Weights of a small GPT-style language model, trained from scratch on English Wikipedia: a variant of Muon for these matrices.
Each number is 128 + 24 x the weight over its row's rms, rounded and kept within 0 to 255. Layers, rows and columns count from 0. Numbers have three digits each. The size before them is the row's rms in percent of the matrix's.

# layer 3 MLP down (transposed), 1792x448, rms 0.0933, rows 606-655, columns 128-191
110:105129154129131150161115149127107116150130118133090094144145158134143132147096143146106126170155100109169128164131165151137129139146108131133159122142118107158109111113112110133156128169132120
108:147131160130100102110128120105144127098153123136166126120101105096148094122153123146129100086117109174120094100173188137121140139102152123092115119131147182101130140130192126125094101165091143
052:138154130086078113145130136137162161138138133110171134093122135104149138101134116119136136137122126184148100155101121165155104124126121115106112081115135134118130120135138168146185144109140095
121:084146104126139153161165148122069140147120131123112130147110158134099151134115109135159119124099118168131117100139148117125182161128157104127088120094101084138129130128134151127126128122084131
114:158150144143168163116128118172139102130166119128088176089125169125158096151090140155102140150137115139149156088127124148152149114170082104122103141154102101209144136114133102129124099084132122
039:128151134122137120131103120169174144149136127094165163110124125106169096132121139143119135141153131129108139178144172113100131146127153109082153104134096117102133124124136137144150112107122099
119:127116111109178118137097141119124118121116167075125127180109093130126121092074130131125135090118162129104103129122145143178090115121116076092109143126145149098138086123145147124138123088137090
045:142121135080128137130091130091137161179118146080101094102113140091111133163099134122144150117127140114125122143089147090107160122126173139143147174156113154136123105140148177113092150161151114
051:129111124113154117120127145104126129131145093151094151089080145159110181159130115083110124139089173116142115111118153152095123165105148129155151119071106130119137140108150157151145093180134139
104:112105135123115158071177086122090140132135163152130087139130147120159132177123112154152138108123102151099096121105159090097123166082136124161132120151126147096119119192117142123105117098117160
105:143116078121144142110098093117128117100137155124117100143163140124135135143129152129146166155134142153142114127101120119126145108166133173147100079115171110128181139094163157101100134160141125
053:167095103165159097115112105134090158118130080098133147110121113143174174132084135110156115117131111103128149112202167164104116115173111129123130078112122114112134127072099148144109125100107120
071:133108129094156140102144190069153087115087149152116142112108143099134167123096083144150133129089119129090142125154100117039086108120112132157133088135093169117134103165123118128103138092106132
122:145138109098190118135139148143095136117131132175067126090106159131086152165086137162140163126140163118089146149112085127147116120105145137084157115121158160118099104144120104109125159131111118
041:123125119116135140092138142127082144137093073160171148127142111167149100104131124122136140112148108107116132101116137142106132110130095139161126150134102132151111117104119158094133147122088137
112:128175104107142128114104082130150169144125129103115098154092127119145126133125138172060134148117108160125129152162154136103108116162093140121120148134145144120084173121160149147164095135124146
046:101117092144117138131141133161151110124138150147129144194152130146152142104092149197149129118169134126139088132122117145100121128094166137140075121116143130116126147123144123113112096121112168
087:119105123120150151173110119107143113143114137167103076104105107126129104112154113136114122138096161119130126169075146126131141144137110116184146114140140126149170073130172125126101085120116114
111:154116100079080159099115144118113131142113135138124087112137137128163125107102098144166135111126123137100140145163093134146135129106170135139102088102184086135111129190118147120106092142100150
041:186173120144080135089166144160104143087109133120134125117116150098121129112098125206149123115154151179140128127114119155070133128160113094144117126144163102102137164119128108148110103164144101
117:138110109144118128113173136146125119132110093139128124140137126144127104109136119062125142126136142115137140135113153124124116170119086142126106121151155136104102105133102140111098113139156079
049:131094070142123116156112115155132141130134142079110124112135121139130124146093132120106160144131136139119145123126145137167166126129134159113121109097183098073138130087118117101158149104167103
106:124119114125119143134119145126112130179140117109124151121124105092123199104090121089096120114122152159160138121101118124112134149074129107126160125111106131171179151087127167151127136150073098
108:160133093123088080111115157182156123191129128147111143169130125100164097114159097148111130099109159120159147099108151113120110160079130122137105129074137130130138150132137132131154124109102148
044:175173111123158142123084173078131136162082166106101155112153133153104131108117155125113125149124125133116143113111141116119119180139171129129121104152173133115140137134120113064152119125133118
110:193119136121132137079114124075147099116132118118121111078119101160137092104145126112110114126140133095147098118153138112123132100126102138134109106106129099167108110154106136131099124102142135
113:164060145127160154131133138102115159137093118141152110100137125118192160113167156133145130102129187093138171125157094149130131151162139123147148151156112087120100121119120116085121142150127152
111:116093113108123149115115118097144136161136173135142124151127113163161110095073081125113174168165149152135141146153147124144130139053147133103156149154101163092142116144130150150123108093157108
110:145117114101098135103124133135117128105119118089194152115129140123142115113113104108145145128157123096105103116131149119140124119137107160102136146133108124137122116159143109150099096107107172
045:102111146151159126137094140140142122140157179132123130109087141163136134119132125174119128124145143103123094113152080139143115121117124118118131134088105124151116156112098080089127147135148130
109:133158103112161114108073115145109151147123129151129120115126142141117115124117127144121133126134165156132141117083141114113169165120104099109150094112158154113144083105150159093160126113148131
113:148123150106184143089102138114174109122109094131109178135148130109142068116138155155122141177102117171141130137110140148099140127128194150087130117152154114063095148129109127078127125145150091
112:143122174098151117132158115144137173185116137108086073124137151128097171148100079071109125118109155127141144127097158128130109097106114120116140130148149150117141086132148156126149162152130073
060:098094166137118066125102119114036141108126118157156093123128132148127106109128136141119130087109083129121065118160142123164122151113102176127106093080108111105120117127130101146119152129146127
112:148092133163136115126123094110141091137146127161113137105151105094109095176095153130117127137145157145145117147122154112157104141108148106118111142125106104129129138108124126151142075119120129
117:164136120146156132161112162083148120129132169132079163147115101150143127134155130118137162090102119159137102131143136131135121076102101126152126099111127123105124126136131121115171135134126092
116:099160136169132124154139090167144141167148122093132122106148166137116145120082154129105115136117102151088110085169177167156096130161112151132147086108145126172111148158099158149183130159152139
118:144117141126114121138107104139109160123130136129126140176123115164088139109109126123122132118103141131079142160134141157151103155146132101089140145148094117119151069153139099196174115117116104
041:155095130112101150122074157126180114136168105146153134109140122153131124136102186117147139120144123114111161131088129125094077116124114148151106151134105118134167137148133128170141125152128092
118:109133078142124134094138156128151135163122141085123060102070119145156132119179154122145137132120151124123195147157120125138171151093125130109145095161165100159115151123162138141113154139097179
071:132136133109122095127120145129155098107163114104139151103133130151140125137119111125110099111150093149121096119079068099113121125139093107117142135116114120136127121129137141109142128130116172
071:108111089134134129097129137148108127123121132107091086144160136136134128131145110109128137091098139183172120146170100135101078187137151077125168116096157124105145112145147131149139122118116133
115:095106142126129105107124157142115130132108142164140083135098168121134104086107156146135117115141153133111139143117146131154141112105100148119155171108118086127146108141140135132098139135136077
041:121128158099138163129162140109152153113115094142124068121105140127176154148110132130151120124085124189136115128150095105096168121131100152121140138148129154101131138119120087131124084101127120
113:129131127134135127093171171124086125131145134119129157125136158130122118101129120099109146105123115129154152116110075152163138122132113128067186118169162131109110102095083155156107126145113110
109:115139104130141126138111116105100155136158140153105156123147104153141143137131122154099130133143138089146132144115133127141107142106087115131091087126125093102096143124160139119104094149111140
113:149144100127125183154154149125123110129132145101094119148118103127135149148134093118111139124152131105123106150135119096143199113081126138144154132110149116131145102148126126147158150136099166
116:134141105156115106107134122128104139156140130138116097111146140137105131114141115117134108113117157133129122116136126114130124097112135111118161124160138126105095110160156130117089080087102141
045:193099112119124121161115115115143129153132114113137081116119117125124103139094143144092147116122136118161157139158150142139098140139143129170151146115121124128134109091130168136120134138148146
111:131140126068138112091142118119101158159120120129120122157131113087137133126137137095164085131122163111153129130100125130116116166096145080122164135141178143112167098119131132110099137130138145
# layer 3 MLP up, 1792x448, rms 0.166, rows 607-656, columns 128-191
110:122138107097125119103106144096122129116096104094099145129113128163141108116161101135130114125115116116101087142132117152120139113101145192095126146134089146121103137138145073112119089178135158
041:127129105120158109074100151133151161123139102110119126153151167158103161115158113108114116124120160121159146152137090096102119122124119183136139169123113132101125163153134112175131105130097160
122:100093131146119101127061117115113186131078151135144143118131130133161113150170112111113100144120131132093125137141145104134117161123109119130086126086122137134138123134101116130170154094133145
112:140145110152118109108102152155113094118120152112134187128136111162136147125116133136124116109112151126129131144152115057105093138148103158125111135142080134169140075124135139156142122183130125
038:097170138132131165128102125119098119122130117156125116121147208150093102151145135085090178081131147113106097140118127105148147106132107154185111136146154122139093140130141140117108141149115152
107:166144119130161132139102118153135114140118145156138088123078100128117152137155117110117146146129180126133095124122114108198079097155127128173090194133132138094108098111154138106110192159124142
036:082103108190136096102100130118090120127129123195125090113138103131132150118156175118113155069128130127139106141151134151098118120125094135114127152082140130124135169116120102112125133093110165
042:110118187123137089135141130126142124129151174088129176172145147136108152096171099152154155150114135138096181125143116096107123135132139111074134113144111132173085125118203119141150090139149166
116:142156113132126087110070126122199109149111124150144133133133093115064137110124112129088094134123136122129144137156137149154145141154137145116122194114146128120108093100146103143090109166148157
122:166174126157147110151077103108134157132126138159135164128121118125085092090089090115085184148119114117118121155110149136121144113130151115138128135174132146170096073152150148142192105099161148
044:100099120086114095099123156132128140136169109147131164155129130135129104135147073142116110109165131155143134131048135110145113152101131130142120126123105096142095091148104147137149123117122130
054:112102123178155151115137155180132121071108129122121129133066118133126124165140119132119108080165129103150110135119133103137080156098095158098118132078125134139107159099132101114117088143115139
128:116123121144149090114147124110102115113103105120158133161139141176123154127111113155155174127134116168141161128110149122138169094150158145127066157082119110157121125134115153156163113125128150
038:096118141147149082161120141095146079098162149114173131119118151098132099115147103128140118101145169121107135114124138168122123126105163157142146097148113143147122158110131116119164122116087097
109:079140139147129157129119098092093072141178141145130130143155107169110139104122134128123163106143138130119117087160151135174153151078148118095102195103132178154151138128197143135149124100128110
035:155114111150091128146149179138115113143109122173134123154136157093132078074155154053120126138124103161124153148160114133109129113148115132149150119132125125160131121132114074160091154154154157
085:108115093142120134151137136141103105098189119125143099143144193134095103126101145138130128104121100098126180113134157112100140132100148148125144117162181117132104139133119107183099179165144132
126:140140175135120087153116142121162121148180122140152126145110142092055131098157148132088146145144138109135141159095156152107100157165118116130150169186125173128180120180109120124109142077137115
038:188146111107110121158086161137121150127131182137107188111126119162118098138179125168129085099103109121172095137140123136132160115097117148166136148091110144157141176126080092141102118166146090
109:147133126124137098132131151085114165150118127128163109153157111123091161149144142096155076129175105166114155141111173128135117167152121106123134125133095161069118128098089118119131136152097093
040:161095098087086106122163147101157111139108127144116144073059142144117153138119098129157107153117117144140146141149114102111119117132091127119167162141101142136126167126133128141069129130118133
115:125110117172116128087140135114101142175146116119116123126140127096163101121126168125139140116117137122128154126168115138113139151113134158125120100132141148104143097139103158128111090105132134
114:126137128174141126092108173139056079095097140118136130186127085131123152154098167137114090104103127096138129099163165118110159106123092146120091110098162120110105108114122113186097149144153120
037:164122126111165117148138134111124124065156138117129138159147137139129151130155135151112126096109118118093154167128138108171136144149143144126155142139112106150115106117094129157121119126190132
105:081112100110130112148181155088159138145097143140146137115087139152141101139142166115092132157143140150119129151141128111135128148114141101120129126110131121152140167145113155150123145118107142
108:150103146176139116130131120113121143112102111127141148076102139095104176132149145113101140121117139132193141113163121098164133132137130146102163080143132122108142109136147136169095118100144196
112:186148135134121123112143106176137063124130103099139103135105108103104122107111149112167122156161165125099116152157122134108138135143171147112120138137126147103104151126118109168114134087103109
113:163089136185145132126144103116097111126162148127144147102120142122124185129155099132070096128106123111104164181144127111103098103177113139071135109102134117144154096183107125152092168120112135
039:154043121131110121107123114135137160144151097170167132159137120091129107140132098119111137132141141137131130131089132098165108101134136108129116140152163138141113111131115121123129131140143151
119:106121112089155125144127095168139140133160132151106108106150128165146129123104137154096100123101137145169131168164118089120140097153093162097122096088122101097130111127101107186073103143152137
113:155114147112142086127160144102146107095121132102129140111125150158148096129136113102135125160117072130111159110122097145138141131134139120124141140150073101116137136102158095101133119095104137
130:129168138140116116145149150129073140110126132143100143149134118098173134124127177158171097132133097114087110112121165178154122143112181107121139174108142111109171138133140114116151113165113116
054:117165102096137071094150155097135102154114114114079173134142141165119132115110134150112097142094143132138139139144148130129090111139181074117174105137115122157127134156100129114120117079136129
107:145118135134137113104112153109156134153135131133119142095128096152124156143131104119097086165141137098085154084116098103172122128082140128119102101139090145154116171101110090078131088121116106
125:116102118108129116137170149137140183076148166144088174161154114085150149114140127103144142177102128174123137121116110117143138145170124119098158161153093098158114113130135127130094115146174168
114:133150120121110157119135126161129161099130141131102129123119130141130100140160129156132153132116075096146135137099152121120134146128107131091168142102139127122167130152146098168129106125152125
125:150065119120107077126130135137117147185107125174100137147092167112137122135133155157123100117121132137153105081135106140151145172129125139122136085096109132128122145133122128130149072137126143
035:119131097128114145153140107104147140171118119160116116125111114106107140161103143105107129172151136117083152155146132160110159138067153151121126142124115132120113098111126145156148112128136102
119:135158097105205145143133145097119143127102183116150139135111158136145154130152131143158115153131118168148153132098132108126159140118127144150133168172122132138125120134114104137114154112080115
053:158120138115173143121091161103103140088121070150135158166084136121092107134149137140117170093139147130132151147151149161119125132142179132157125157155117125155098141135130126169153128120133172
047:141110142140132111152116158111101160129093133146171114181123116119099135148127148126167137186130145127112176139075120165123168137127105105091132099196115162114124135128109133177084092119146133
119:083094167153180153127165147176164140127096108116144122138122066151111140138122142137132093153148144085126146138181093102131149106125142113105116115129125160119121140135156155121106070128111141
033:114166092133146093138080161129102143146122148149103123118130162130121164125139105132136071096153127104092138096143108131148110106097123112133133150144123126172132148094104114175122107125148132
122:113165143098135158131132112138119156130121154089114143164145121139152142135102107085146096107178111128124102116145130088142140106113121118133148119110151150094133101136112113148136114097130202
101:100129132130108097146127167080056137124136138091113128141136106111153094079158139104103128153123160105115176108098147115119140111135115130120102126096156145130108112088140171119096101159156121
121:112099098096157129110167079137130138080092167116120136105107144101112132107140136161111121108144146132135130107128105087153152108135114099148148150089097085128106133102122128096128086075142108
109:141143136152095064140146114135124185158147181148156114150126133087099125119174127123152156081121160152114144124112152099135115120124154130147140147119098150190087111141171094107065094104122138
037:133143131097122135129159145124124158108124149143106129123136139160132154147165112109121162160122084149059132186107153128075153098167125140129127141109134114106121116115137120141131103128103146
107:114150133115126128126110142120138135080105149126156168122148157151124116138109100118127103129087116103148158101145094080128123138132124141132120139150107131157151118136120159117111118125098132
118:128125124157146150116135115178131157110102105119116133100171115149123149107129143126160118143169109169138155133145103125123141134133123145115100169094154150137113110135162146153101132073115141